Weights of a small GPT-style language model, trained from scratch on English Wikipedia: RMSNorm before each block, normalized queries and keys.
Each number is 128 + 24 x the weight over the matrix's rms, rounded and kept within 0 to 255. Layers, rows and columns count from 0. Numbers have three digits each.

# layer 3 attention value, 128x256, rms 0.13, rows 101-127, columns 192-255
100145133157165126134112153125131105126150088124115118136094137120144169147111113143117111119093099124164160107124103131152113115142150120097084101108124123119146118139152113135091133081116084
147132138118118133105122148132094109137115144097142126133155091130140082114137119089118120171139161176152158122124092125163124125145101143102114129140176152117103104133137172076149125132179126
143121117150146189136121135131092134099106156139137115123117154133138177143165143113129160133146131118137106116137123136154107126141141136119104117128129093135078143160123116115140119151143125
115163142140101147084147146131136142139137149116083133160125117128120138115125114107130128104081119156122090127111120129120102180137130123156122084107089108107129118121145118164128142114128149
114129115137147116136121161102104133119113128131106077108135168156139101099154147141136119140130097142104124118145124115075118130141142161108156116145118114116151113138127112160099106119160177
134142148145139150132103137164129129142167107127100120138129155147116115106128114119112155131113090109096131124129128131093116095132110134132154155144173123110114178114129171128112136141149168
097159131152123165120117094132147132093149114162152127126092143112150132129126114115104118131112108137117143148125121147078142123141146134114132096145108137137100074107118101141116088104129134
120098103113116114121157141083136129092140123102165135137081140067150101115119133116114121119152132131161138130105111131136112133128151148096125126151117111112121145114135127134116134160135146
165125145098112092129120152130107133133062123137142080129112094125098103082082134144093109147141136142135092093127127101124115132126116143116110134158137142104108123163086125135155165131097083
109132125136171119111112158113132096130136148112124141156112110100120140141123151082118106104121134089155140128146150115122176139094138152143118093138127109132093121118123115134128152111119139
144134114119115129121145135177117134082149144148109112123141123091146133125143106096140117144134120133181137137180143113112123153142141124135115150126144125144107086174074116122122100130118149
133156119103111112102167149111119118141138097147099129146098167097099096106128113114134140081107105162096185142129125147145134093128172126152154140163137147164132120125128119158107130091127147
111127164102139124137099136129137152170148148115111110114140124078080097128136133107054108133155128139124101092153129115098179147164135134159097132158143134123092161117112139126128101158137130
162139117126140115135119114113161120112120144167103162110134177149107129138149112104140093134134127127122126157137164130124140141097120102156126108111128141169119136115149092125111131145154130
144137099087114063109115117113162095088121109138125115130129126105188118126148132100121143078142134170137111105140130152106125112107119123114082127119142104149117122140117114143117178142180126
122084121110131120119166126129113085079108111149119119125148123121108147136158088142154100129166105117109146124094115172116122090143135131113088128129097123134126161189148090115148146099141113
142138113129123162119160108140145122137198151144113114123133155085140158140120100133153100124118136108129115146140154129132132141078148137126109126125141124142128129144130053128132159116146132
128148104131101153136149120109139147144132122121145165141134104139130113121111097161140100121129141133069156141094168096131138095115106189140123135121144131138140139191124131138126172146139102
177164134154082114103108139139104109091168125145084152157134124104147115128123123097166135182119102101069160144130123175123162150153101116110115128131149139139139124116123106144140177120103156
133116090122138140124096103132101097134093122131117113113100141112164115158144158097098145113136126143148136132094128131108139149169155129111134132109133120153120147125115139130132144099149119
144108141111116117103132119131080104111137082159134106124186121109114083097114121118116123094082111129124123171124155154103106133105136134123127121151132173159077132129135108123163157151103134
144129118098139150155160110136120108086154107130099099170156122121135144152128128134142128130119131145112122122126130145150163162097185112089128152089119136085126153120111153116115125135136153
145088138076117134172132161140120105082106104135113094121148119109088136113111157097116090161127115111149122129103107134162113140136170122107140115105141150129136135107118134125186110149115125
152104109124134106134105134113124101166145150136106161125116130087123119121114106120079142104131144124158149118128136107138126093184164107145122144160144124108147107128081116120162132178138111
078137149108117143095121116135118145131132175107170143133165116148085120158150106098117123143134140159124091111093142118143129106128165121130120119103110152105106137077111138119159156147104125
191129150134136099123148127112148116161163108118148112159173152154128134087124147095125112151145160090143164165128097134143121135134171139115093079134094155152148145140093128152154149137167157
149118128119130104126120140114147141142101138091124142089135165125164121124118124178125134099093086121110116174123121098093103136144107148164131123104140119120143110123117127121159137125133118
# layer 3 attention output (transposed), 256x256, rms 0.121, rows 197-223,229-255, columns 192-255
104125099144145153124127154143132161174139170165103103130156135106166150132162128100111152106129117128174139114112156119161130107125151107121123133151128157158109163121093160116115122092150140
107106124136152136107140118140113117126135115109126137099160135135100133140092108126132139125116110163132150161132150156127109093102132136153158096161060157141135109128133116153134117132143123
105116128096106108116127107113134127148099126093140099123155140145150111153119143175132112142117128114084130141106131110086106127157143132147152183117117171131153137114147128183106152120086146
127129123139129081126147110120129167145110125143122121151171133121175118171154140174131140145125054124137140104089102145141150140072129131086162179100119115123113097099121121122132129109131135
125093153126082141161111139106134155147160122109162120127126097127137147135120096139093090156126065161140131127126117172122130159122114106172119114102176122134127111148139150112105126101097124
117115176154105112106144174103136104140133156122172159121141159085145130170144135116073126128135111079121145134155126140140166083177123153141131127127164155120138061110140130175147123109131125
135125154118133120102130179143115146123114142143096127133141090129131163146165122143156132114137121114115147068153126137105121123139120153102122104085149138108131134111137135146127126125134126
141149143113159117148150082123101125138142123118125103148148131170136125149140138122112102128107133141116145166132135148134152134136125113157188148128142124093138136155145157087141110116164153
089153142056128120131113134131124148150146151154106145100142144110133127083157122112128160120129107125096102106128147174118116123167132136112120144167123122112122124117159158085135117203140157
111142093099101123175115145127123135140132135121123129064145139106158131117119094063149148100096113080092118114106087144112116126129132117142138113144109171159154130144135116144159107165106137
133156128125179087137139130127190162116092151122110134133132176117133130113166146116150142112146121103085123131079142085127101136118125128150150157122144115109133136102145144132101171103093131
098122145170134121095122128121122141112126123117153110147150114096135132161145120098128121132161117120142123151140113132135164149164134117127135167130112147165090130142154128131110097114125149
139026101123144059108089132117147147165118114154117128151131170166113151153128098168129157179145087101134133143161143164136114136104110161105125146094114123121139123124169137138119103143138121
083123150126121117168133116141129150131116145132147150135152085110143137110144156167126135126109172179077107170098118142090113157189103168098129138118076146103142110167139131147124159160126109
126161132108133168130157114120145109101099116126103136105133087151153175177135109157141111144149093122166125118137123117137118160118147110148162132149117179112144115089145134168157113115093127
143138111129145152155080110120169165142134168104124100132124103148122125129113106160099104136130156154115111146105145099135139140140111121139145153117114099116133121130138159156069117096125125
115134128083112127136134109140139135119054134168121150104166154145108153105107125115113166115153100136075093113136140119167121103143150118133144141136138133146135116102100143124086138147104142
130139144124119084115102143141094097114106122116131132143120131133107126128098156111090143119083106102143112088118118134093111168196143132133131093121122131167133100181116101154120100135131113
122165129141115117124120125095122182157154111152121129178127134147138174112141123125123147141147121108113098128130149119122095149151154110115164132116101129116124179099122202101133132126084146
111120159133153113123117148118129119104092137126146143147107159126115091141143146139154118131112149160162144115156094173123097084102151133147111125101128135115130131176117150158139124152149121
165118106141128119123124128127129123115147153112112124108105128134140072114168127150098132176110110130134127137147101131174135114172116113149103137116131071116144111138171165139139110096123149
109125116173109114097120137124122130122101131161129153100113084139097134016134078122153138122115118113130129141117129160103126148131121113117134084109115105111156085151154142127102124117145135
127119092111168134093123138159149160133152174076115146143133088138171149107131127089141153152124118134103114174151140138120138122107109163127140158145156120128125125133138137091092140119130147
120143132152112151103103130083142101105126137125174122116103111141150168121182149131134115134120127185154079100157125103167120132116142130090118101138163134113133111147120169140153113111140151
173100133125121145161104154111155138116149096145132124117129149136117123116132119146111111149105124121133143170127123125144155129118108132128146096103127152149109129150116128154124145083173122
096176121141119150128148146116187146150110141131118102115129181150159135141151126122112120068139099137108135112133092107177125158155142148144139138124121114160161095126144106117092149105124167
092104132084123136120142154129123086133149123107118133124125128117108139175144139108128095130126151180189119143166154118115143116074092106132126111127144109120116174118145161136157141133127147
155167130080109135131113122115154122114180105084105131163131114127121145125116119143113116100127117107105149107125143129089152152157083112142137110117128136109101089157158137124129136178106104
152125099105068115141093136103145164128156128141090146169055146148165142142149174096157151120107103120126109088136121134116131084160125132104131162096142120098148141166161100109149156111145143
116144108123117123119102125108119120149096134155142096154096153138141175112122120123103147137159100140160141120126134158142132130180142149107158076157094103097124135113124107122089109107116169
095072149106161111120133146175111120064154129113144070163119106154162132127101125129146134140108153104097163155161143112132140108140113161114128103136120166118159144139118146121128141102120129
136145093132137104121126137143145115115125123117154124131118097124144113118134167111134176137129132103114132135113097102104112097099099123088137140130159142120127130152095119186145094167140151
107139118090160166104149169094098149117117084109135106145132151093123140119135113107105164150135133169138150093183148136149120125088132167109103136144104080099135145119112144111087130172131124
117145127141098117126124158141110158130121124145141132103087136139112142117132102098117132141136143122143132104115117124115098148123122094127090079156139113138125128109155083089143094140135150
166094150120157180124102113160102110165149127176106178115120097132120104125172128117113123101143137135127128103155131114135115082160147144094062122119127110147137098125175143133138126134074121
163108114147129118112096149092155117118102119099150156087145179152142084127107135109146127118144086156126143110146138111120081136113132113150135104150116132176124173110116098184097161097114114
148139150152134142121168123123131154114142169167155156129127100166123139103200126117100131119121145092098133117130143143103118105154122100122123125137118085149107130124138097118125154089127122
115087129139126172144138133083088133134157117145140149150107130148140137115101122127069091117138145157127115129119130165114143099113122116132151097155137111138136141125129127119127146129112138
212132135125116152167138108123143130144117097072089144157146142122129149154098104109107131155110167119146131115135150127134103141134143120131119123126155125102094115120128095131144106144114133
146141127116136154130153136177107122104174084136066143096162150126131115094201161097103135111147144110133134115141126114112118089106101101153121140136125144155100111131130121113157137151148124
148145108109127156095139158138140108102130115121131138167124144163121105167172102115122136142140121130152131093134146148128136129100095091164143146148128134101117109076101155120113154111120137
136136130133127144110070103126098135115130132128123122128121164125078110065130114129167115132129129150142152135127138151109125117129163132131137093152168115120103161140125123127134146116144136
162111145142107096109107121115137107116067125168127105112107140115109111110121131103166159110119123095169085100150098124162108146114133132118141077138115124162141142146092068132160183139148113
185115103123130147114118143156159153149139118101109122151113134140152138165130168113137109149095155128105128142136116119111133138149104088130151134135123138137151145118157116109167154119163125
162113147160137094116153149127167145168105103100108074127122137138133095128139070078164156141124145107132137179123151156123139151118078151152154134130128130090141150088158121109157139125151144
094125114121129142176133132137129175154119124143137129129136143113104148156123125132166120083126161099099119141140180102153174126120105172133060161136121185098127104123138139157136104089145095
151185100108111118153111116117117139165172124132100107131124102157125087137120134129142105139114117117145107128121129095140107116125092093081157110102158159134168115109116108142130156067130182
150113145100111122121122123099162129119111125117171149122115121126135131094100146165141128112123118119105075124121129093100099107175124131104143150136133193146108146162114098148130150120154144
114160138106135135143108153125129113125127136097131138128114152126181120144079157140129140118097143126156133164109101138130119134122114131149107156178096166131133157096123112145132160099085122
096123174157117112149156116115149126136131179151102129107124198118124110159137134165126138111144122141142115079148131110158132118085121116109112124111109113107110148156129152124122098123150129
145096088126153119164129159101131138131146128130122128152086149138090124128112136103090140140122105093107184126115166097109139138112127134124142110056136149129092140126136146123067103151114127
107125117148142085140106149135099092146099147133159135128174163173121121125123151097137171118128113113161138145125152133130099134136168154126128160116139124129140133142109121140155136125117134
192094123134138139155109143128145128105121103117091125134147120104147129095128141075166158168120144103157115147138152145138106091120131097143113131108124135086142198138112172099117137124100159
158147095178166130102130100100120153114112135169128109146153141128122134133148165086072133117095138116094149134107119159159104106144184162088127154099113127095148147122139142092116097130095108
# layer 3 MLP gate, 704x256, rms 0.139, rows 0-44, columns 192-255
179150131125087141134199114135116111151102103113161108136100126124143115178123155128132144120124166126118134145126147097145084108175106083115094110127090115130136181135142110182102102146079147
146117127121106153143100122131165123156109122121115156094111098159111138119143106118121094084136125126140121137109168107103075111130133165149115118131165119150127157154107136132131146141112098
113121104122158136103116112145131098124072110132155105116085155093115098108090107120151138115152113158110142099134115158160093121066144137082151126138147116131109143143142086124122151134144159
092172196122148131133177122137134149131143119110132132094128155105110109107131128128119095145132096151125131143150123125147177125132123134113100172093127123116092122127129096114125134141102179
095107074111104131153097139136171137111136161108155135137134093105122139111133137131149150133164136156147168136128100123114100120082153125154140093160179143156161135108125135154104147171112104
115132117103115134130152133159134144137143087162126114129148138138110123115162167097133105158164098150094124132127110142119140094144125112154125154109067105116112126091141139150113132119089109
119108145136112111139102148155121115135152130109108143129093161119114057141092138138105144129158109157131124143135150096114085137139097149086153155125154066097121128138134126117120123133137116
117122127114091150133122143132135138166149164180163136140117142126122117101151124144128127119142186108129141146127092128151176159125137114134137129166095125135109118172170112110085137141110156
099128135144112145106124128129131133085119108093177125151113118145139111137125156151131129148081148115179114128107142092137121109148169131189109128081122148097140134120095124180087101114129124
123129120131156113171162125105132123116129123139129113132154112102128110113130083139103096118130128109141132111105141120128105135113153109127124139172098150134149139146109142143131113120117131
160113120138078115132127115121105153134153108143143091103137105088105087092066107172093104115158112115099120143153147125156122167117164110131125146178121111139144143112103115123118114094092102
137112120142136176132108100102122118099097128138162125172121167157110096145127115096117134102091122154144150156153104134136156105145146141160136141161111136099130145116116137128107104114120157
146150124111154170124088156120147128130065103100117125116083121147093159136176115135183122127109079170144116173158148129153129117144149166131158122114136135101152116155129173127143137125130090
172132096160145120136125118116099128136102128106175130161148110128100074140160145143114126117113176112112115147126115081112116152105146147132113129124182120139137152155170123126121133128106117
122137118117147117164127109128111114121093125138154135131140146103132118160115133109204134125103140123131129129158183124133151148111149098143121107157127119141116103077146092109143101124124126
102166141159140143129117170083145140149144166082151078127097186102140141074123132131096128132139099088113075116105120147141142133149075105075143075121134069134143126172096087118097112100086162
178121133131137163116144141113136127171127069131103174114127150096143146200180112140176136110157152106082117134135090088138143051138135154117182092119131175129156111108126111156125157147107132
110109126163110123081161150094184102130159121091118130152125090160116150139142163137106123133162151085115136161112109183112138141141100143057116137114116117175171122157126119206149078143096114
138138131180114108127075087115121130128141133164119110167105130105118115110131138136125156132116145100120166128139160145128086124134139111124141118155159131108106165118105121145171178151129147
106148132130080147149132154121084150090117144134140104090129133096154130127108145092174159090149116126116112152126110135140092148163147161132117124159158140088056123165132167163149122158126112
136150110112079118136107114128127178107132084115116103157144133136102113111149092105109106115184157118123146145133143130060121168179187131135110150129097148076145117050134108130126117121148081
157092118156106123141119107156135150124154138162146109164089154141127155119134136104136110176143135127104140103145139080165151100139085153093123102114114081115164144141114142156162153121157131
084145095154115151107105115102136143172093113171105095111124132108112164106093091114137103129131128132126118148139164127183114116154150118106116125127110104128100150140184113137105061108105096
126175135132131128106130112049140113105126100098104164133116124125147128120132175155141129141149145144099133071107169132130124157106098118095122086138109137123098095171113118112125166122150107
125126125154172178177115186138101096090126101123116109102131122138110133118148162163138100153125050088129124167138145145112145088121109135120154145128148157151136079099110147110153143103115108
171109095143120138157120148110161140126162140179147125103152134135108092136124144168111117131165153108119137130155126130103130125122133158095153137108146094177099132157122118159150090127124129
135139131149139108150104146129165159136160148115164122130139135129106110125146155115134149091130108110132131117113171142147120122128130117153128161104086150110092124108101125087099152151120149
102102133171129084085107102129095147097159103143109134182135154108151122130138151139157117127136111127147112127132125102080099137111156126135100109094090132104093104086100126151148171109158095
121162114135116125164137093141140167111108118090148132143139150161165163137088140118117113106140114110134133131107114110119131112156121123114155129082182131178139128147113163132116097108072106
090108068116126107123097135118175125174123125150110140168117123147130133154099145127145120143080133143104093117133127137151118085105107100117122130126113146162163142141134104113142131128104173
116117105091083110112110085120170124133137165147149187174156162122122092167127119152136087114137146117171111162140082153107169190181109113169145183132089099097121153150126158101127136136128129
146135135145147117123120109148122135150120129090096173172166123157139143104117144141114159124124116074087139199114131147121112169140135122144126102145113120092145189145119133136130100086096116
159130095111119145103058177117089109157094161122135131172152116144141118088108138160156136136118139131144164155147130126130101128065136146143138103176121082140141095134121143151143130103110109
164146133126127124129126132162162136104141129125170103140170134151100118110132141117106155169112130123078128125124137174096144119129122115109101136078130129130095136150143087142116124147092145
146091148119184128191136115124114116101113115116106157124142128101116105143119120147137102157131134148160129142142105088155141098143102153139104125120113158135129124126120125141094129166135107
155141105093131130119170133140115184072148151160153156132101148146132103117135139136115156126106143128101136103126195164120131149125126191131138135113138103119127176140129157126110140129093146
072168091166137112100128139121139138034162144143121142132147134134136119090125160163095117140152126121129179122115130098138141163092109084166121130123183116145114161095126134111108100162127092
171142143147089087100121133076098135111183116120140113140106115139124103175111095122175122090116094127101125123168132131155179121145097151157167118085174088122128148163120146104137153092111100
121138133131094134142099103156132128140176133138158114113159127150128140131093147159124135157101137180108118146115131118130135101102111119146161130154094104127142129084109147102138128101140142
112105145112165138141112105145115089121155136124116125122121138089082134155129156181130147109101127129119152115118125118124157148117152134136140099119134125118173147133087102127096144131086117
135134100098135120147138129153122136110130144157130143143155139131141131115139136145131159132150103112102112138150120137151111085110136136146121140189168126134147149105159165153127116146104105
134146100105138142127159100229093119124138166112134131133152136119190091133155169137137134193124153133163178158180137122099095121109183101104134122148150144157135133149122137112121081133136120
147117177153105106128115149161126146135095108191135129131118171128122073132113189094143132094116127161090170125160126149167134141151135107107190108118145107095117169116129122152153139145110090
144140088109111163148121148149118135138110147098133105161132147115163122110125136104133112097213077144131074125135147171095130119117158130111173134122092151110136146135095156156120093165145073
097106187106082161158093152163156103140138137145159085145156120176124081100136087113110093131137139126172145150119112164159145130119137117162124126120102135088133132087133160095126126124135118
# layer 3 MLP up, 704x256, rms 0.141, rows 0-43, columns 192-255
127112173153071104119143112114145118145137098112125116113144137131119085126141109133151149077131128165136139181137164117102059099169115126128111127112073114133117134186115098153108114152145156
140115115156116112143182144135063074088106152153116139161165146114107142124111170166098149153126137114169119158119089141127139132120130129103135127119117128124096122127143093136092133101095129
104122143129108115107139126095103131118147157124161108148124128147155121129131142151124163100109127110153137134125150126178138088095126125141155160095143162149085132150107105111119157098090140
101117122137120136129113173146118103137150107105130129134123150105112149075113120131130105141153133124098149146146126150143182105114130119135103132112115125131152140118122131134120128105125115
102124132148148119141076116159180133125114131109146104151146126126096146114119125093142091111091093078120119114183126124107159144122163172161157158126129138101132145131096107142123130122125114
120141115172160113123086118145109107096157196144167173142161132079142130134123132130119112089104157135132120141118102147132115124111131116108129135158115123119165121209149126131133117131161177
163142128110098105106104132155120131129091130091127114105128052169141163126113143150160123134121138129114124162141143114050134183147116144092100117126132150086198131140119139115131128150138077
129151149131046127089054152163122121130155126137113138111094138139117140140116107137139147158101166134117118121119105130117121145151142122151165105142066111116155126091159113137143136138127106
152131119141098121102134128099091110073132129119146154114126102135150083105121110112123104125087128074136138095118134104115123146155139119150147156123156165093164110094101088209129142115115169
108121145104156106105099126145134109131158087132153091151123143116135148124139113098126197125134143098127119076122159109124103147130121143122137148185132061094108150134129135122153151136134145
151124072094173164152156154118110132115130140155160135108163120110113142105088106078141135164096128112157143147090093122156086189104091122127107138119092102141111195113101160125136131129148114
155127086205136153153073072148152134098133104128109144137134129121095113073122159128142080081124138145121155166132125107142167129164141136143130113127119129180124113123133133116115065120126150
117138146158159106117127118127132121126128165145123144117125147136147116128155128109143125120170143098148126099154122143105113121116134137141147113165126130146144154129130129125157172094120154
142097117156136079106155137148079128096136148157126105092158135112169132125143113125122167114164150167125126128087113141110092143152130109113102136114085123079163142132111129125145143114120116
092135114115116134169116142147142121148150120126118100178171134153137146130109121081153100097094148116118176162179153123114157123171138104132128125191143105090166125128142095061158100114121130
166130137099132134119153145133132127095114129079129130161141154088079082097116136100123150098165109103138131149151136124148094131116121144108148111109111127126132110160156097093098095067113124
181197151133126113124145145123167084102121132160149125108091108135143200208117211132092224152144163141099122046128167058100045058118173101110053144099106133108090090191066140162073141138109167
147117116134138108108147140135149121113154109137093141092109104146150102120134164154100135136138132081143144108133091134128189151098124163125126118151117103122120125159117123117147136144130105
150169105135150133100137146142180103141116116132139138181135111087173123085150119141149081124132101125137141095153076140143137107148125106125122132113167135180157110152134154130110133139110129
078130134147115098116091139141081109085112171151149111144135129147121140126083137128151124123099148099095116139121124134143147137103106132161121124168123112099119109124091111125161150189168129
124140119131093128124094115101146125171122142126135136148142113149116133148139138093111140119123124140113137127131122108126128094128148126132124123136085162124115137116115174152127131138150153
105139147162115109111157143154149130157148108119182152126111129126135112168117137156121124095084154170149138148111127128112130130114126076098112123132132124101145170150126153108115115089106161
158139117125135134106131134098141156157122131155158123131162103136124168096139148148139131150139119186159117113148097140168140113165130140140141118097137166136124092161124104125152122180107134
180140148098202115086167123133126105128156145103156129103057130129107127124121182101147156137115095160111137142150126115171118153107091132136157127171144171134154120113145134131105139137092128
189157142148102093155127114160130161115123147105133062142169132135148101103120121177138117125160135095097126141068139108129076132145158123106125127116086098145108110155121098156157143160120141
153119150137141149111136180138136129137137155148154112104102111100088121117137131150109073128139134143112156158155170124119133121141136139099136140086149082174104156171121144143094125140156124
117165135137154085132132144135126129122170145096104144146109090091147138131109110142122109133136078138118162085166119119138110127136136147147149110154146131121098138123182133129121154100129137
129098101099136113118151130112173064127141163122101171119116114119136151124131142149090100121117140135122144156096184098146088104096146125109101151107131119101128118111124124168102099102128151
135142125058135138112130121116130076144138066136099129122125107138113120145118135147156127092147125160123087072153120119113165082145119119115103146093104096091119092158140125099134128076104115
150143101144154188079118138102105112128130117088193122121125103112100136116159115155111063118115109115147092116147088152148135123094115132118138105146156108113095131125160143144127124146136142
129162143135109171157136155065140060121124167131114193125140133111090162157108097134134184126121161137154133162119092114119094134113149125136135116136087095150166111092133141112110072136144157
095162118141127141180143151113136175123158150092138135055090108083143141118116159167155106146108163151091167150131095123133140129151179111143106126151147171113117144080103143147154178106115176
156159103126078118098120163137121096132186100139122127143136098088115132121141132150137105151127105126135151108137174145119151123108133077166136133132103098134132106149139131112188131107125138
131151141135120135124149158109125138152089101104114118151131109113150134152122121139154131144146130129122135136113150089159120117108126171124108147160133114156171139129123126125112121098151161
105115115164119115110153103158105097145136118116129122124123165117130170128085104095126157115117123118114149115130086145126121175155150124136150117116136122136125135098103156158110145098167141
169153188136125114133135111161104144134148130113116162106137084099129103116148131130152095095093119100148105151148106097105118144158123049066118093090121129141126128109112146199140107149153160
128124100150107123166118148132128126123103122119139082153148110073095090132197137160140141044135136105157103140171154148151101167098157165069154077069157134111116138182084104100138120151147137
140160149129082129136101117114148120116146163160112126127134122110114099076141109158113110141107166144134100095107123148132152159136112134130093132112121139152084080147123135156132064120152098
144127112137164083099115177160137102120135127150135155132099165131108094059123141113058130129115128111100079106113141136095159108165133101143119120139101132097077111139119145135118150126096114
118105157092094088162132157142099128141099137126126118102099098106163093159132126132163158139154151125143124193129114136146141128126127119109132130075149153145178101141144117094130124126116113
127139161127119130166103116120152092118136126122107134132137157148105112158172136114132088146148122145141136110128117106133144156126102135132092120154086101148137072108131127136117133123109142
136120122129112111182093133152097131133126123119157139164089146117092164131136146143141120119068113113088158106056151152191229111175124157112100142133148146158125151116125138087129082135101136
141129138121171165110088116053112143142122168126118158148086164115124123101122146124128117147146174095063115105091136108117166109088148082137151141146123156124120135092144114136149141128124137
153116111126190108154146115140121140137104149180143114100105124108153167158124118121145101109102107098104106138144101105115114117096141126175137135137088158189123111156145144145160122104143134
# layer 3 MLP down (transposed), 704x256, rms 0.126, rows 0-43, columns 192-255
125114136086113108132140073129163103161141141124143140137121113066126131143136103207099161116126171162091083153128147122109074120130117110095156156129111102165125097137150117140121142145136135
135154164174158115144097140133164117141143140110169117137100142128120127129164083149117096119137107144099139112120178150124146124114130101092148114152143115107131173118120136155104117113138151
142118106139135102080160128143140132113115095119173078123131138114148109132095158141078126088116161157073095146099125145099096121137108178108124136132147118122142128145129110114133113124162127
094119094154099120113145134121157136117143092102107178134143143119148140113133128121139095137147144153151143141150133133096162151119107125092123144127152148184120168131121120116112138156173126
149128121141094128067133143144111159118138138130146102133108101159142121128152106078131080156114155148122112173129103156121157120188116136126146134126146123088117148116106123149086133117134184
107134112162158143114133130110111137198091134100120093154154141123155076132124150128126114105118093164139115140138140153134150133131134138112144121105093105173090097151141152167194132117158156
161119150095115087125107135150143070107174168102110113129136097133136123107098121097082106158099132108145102158083116123109115119084116120106140148139161107103104106152118135141126125193115135
156137152091119096137113134141142108138142128143113093154126125125144136166141121136111145115113104137193143130096127104073152152118118175137129105113128158157162129103124114099132161134141123
134174125156149124133139143134120104116084150088122151099135133101142131135127105124166114158126142118102117117114116117147175124163162102107115158130101189147104162098143108154098151126098107
127141138181125131107092109155085112105140093097127141110121127159133148114146148172082148125128142122161161105122135106120114147134107116146103121152127168111156119095132129115143116107139150
156112140146125151105177132123105094115113095123106149145126104169086114186102114127140149173075152157115128149088116122184150158094078123112141125121096128162114095151128170168118153116149147
160141136153147145141094145121125105133187126136130131090144104133150133093131113152116105141145124154092148147109141114152130070117131147064145122151104102121108139095118113132174138147152139
150098130104115162106099132127094119150136115070128110125105112099099124150101147110092148144092140098128140148148161131126158138131152170135119149150105154095149087177150125162110113143117115
122109124129104146138134182128120098143100159142146116157132122182091155115167106121098144149152123106192168092139157139116110090086139100119150147090150157084135167177121123124140131096107169
138084135139125170100138151121105150152126149118120135118116118132141144145147137155113154151158145117121102168098123150130154176141100112129115162135129094128096132121140111116113132127123137
114080129115133154144135144071116115126111126127186168151113112110100162144097096127125145139121121115143142135157182116131113134168125126136137134135140122136136155109149107109116103107135120
143159136139080160157145117106127151105116117141141099142136119117161157101130156037159129140111151143165088141114113152151142121119112129148126123099104127114155147122131159089128108141132151
099149117109164150147098140120134130183058111091150144164130117082094081124139071153114108138116127118134145121074126165082129105123150132164123134112096122110124124157093121122112102128154134
129148115131120142135153137086126104124093103104121143131143112159070154106154142142110139108144128104114089160160108144108133130138108161146147111172129141189121151177121083114113098130118110
154160090123132144127117145116158165114169149141123123149097070143130119169117118157141133170112090126147165133134136150105172146106104119122153119103139118128103085113152111150095126124106080
150129131138098155070125178157115172151163140097170151126136115090072112132159143156072094080118138170145138091129149140143113140162154091132158143172149141114115132150143122128147134150133131
128106065123151164151109115140118104145171139073121099084143128136125104117132172157165104076075098142130097166113137135095091096161146097135147107150066139108116175114117150122134120148154119
132131098135170096136117147119149115098119114137140112132153139114114105165159112156111115138073101126121151147109148144149120116120170093134100118120118199143131144138096125109152127127081130
097146095082110102163104188128139068126138167117142119155139074152165137122092170201132127113128107111140128144135110132126144167187144119114117108133113117120125114119090132110146132089143100
118102111146086125180163107120159138109132101137195105128125107125131140076117072088165054135139124162148096135142132132108120125101121158151138175163117083137128119154113134100102152149121118
209120103133125128159138107146131109167134113132128121153128072101127118104131090131150093117170116099156135147123145100097170133079098110094127140107162118130130157134100122122098080152126117
143104133080159147106117152115136132148145094143133117146142131096135126136166153123159123155100132178138132115126143138154156106101123116126125150080122096121137082112153124147123107131150132
159139075111170139149088182129144113137078131114102144167126152089159115118140136133135117089090137157135077141175125094157118125136146150153176133085124139131130130112151117150124129129140150
173146069143135086118132107125137156131145158153111104122161130170119111136150158111096109129179075109094123106095121121184129119146123122102125132125106136117154136135088151124126146090127122
122138163141119107106107114142129111121070126114086123108090097110146093095134073093143119156107113101138146140096129128102147161093114138138115115120110140117123135101097146129123121138104158
139110139198101170104104153107094130135137095104132149122152142136103154132153112148179096121124123134155154130122135102120154152122128112117137108104066126103157126132177147134135155147160127
155109159140130130105114104125126141111136134124131145108128100127146123144137115107123125118104125152135111140123136138138125109129091125086114174136151159122141161101108137108153133102081163
132128144088111128129114159114131094118164130126134117113138106126118137117086147138165119192128164097149174087161171162121147109093155116130130143104131130128132106157159115136097159137131143
172129111108096115107120095096081159145115121132124109119120184129143137138168143133113126166140177127142099123089169135162100112130112104113132096157156092165090125142104106156105126091161100
156130144159143158123097103134133117146118124165160095157094178181106130150128126149125131124133122112099146137147126121081091159130143129125126139095108154105110160120127145104090113131112132
120136120094144132133124121148147145121103139113072169149072119105166118102126158153139081095116134101120126135107122100115109168182101103144174172093113182113098179146115140137129142118147146
094074116118172115078101087106147139091108154148138151105098134137154120121158115134097101124141123116169141143119120150151124113143129159128138130105152081122113137111141141157090150194140080
149128096136148097113105098083120141125136108165127135110101163146145139097129155125129147140099115160114118165093153137144128111101077116133166125140126190130112095150133139155135151133131111
158144118111134150096129160134113143123143162102141118122134161122090144149122106130105132132125128168147133147120148181163115121117145161143134133133101136096090128131137156128110108143138133
143103126158120114177165158153120131135151127104143120113100141137176083157128111129146129165194123124161090121147118114111137180134117100147148118170126136139127148137125130110136082108139136
131168135110113139154104126131139111124141142131144107108142099121146139127150107124129125113151131105133135125152106122200179109115110122132103129111154126108158121131132190145109143170146077
101144127108107119087128134121154124130144125129124084126135155107084134122135123128127147118112115115106128095092118095139133102142065121132150141139103104116120141133139157151110146197151138
195108127138143101122148149145118159114127109151153137114162133116110089097155115078090115140132107111154139136148128126125106122139131079113136137138121134144171099143169175092165170154124147
142088106124149113135113162119118108125118113103125146086126141142116106141161139109071157120150147140106132165119135129134125132114135137115117127174165098125083131123091141116103139123113149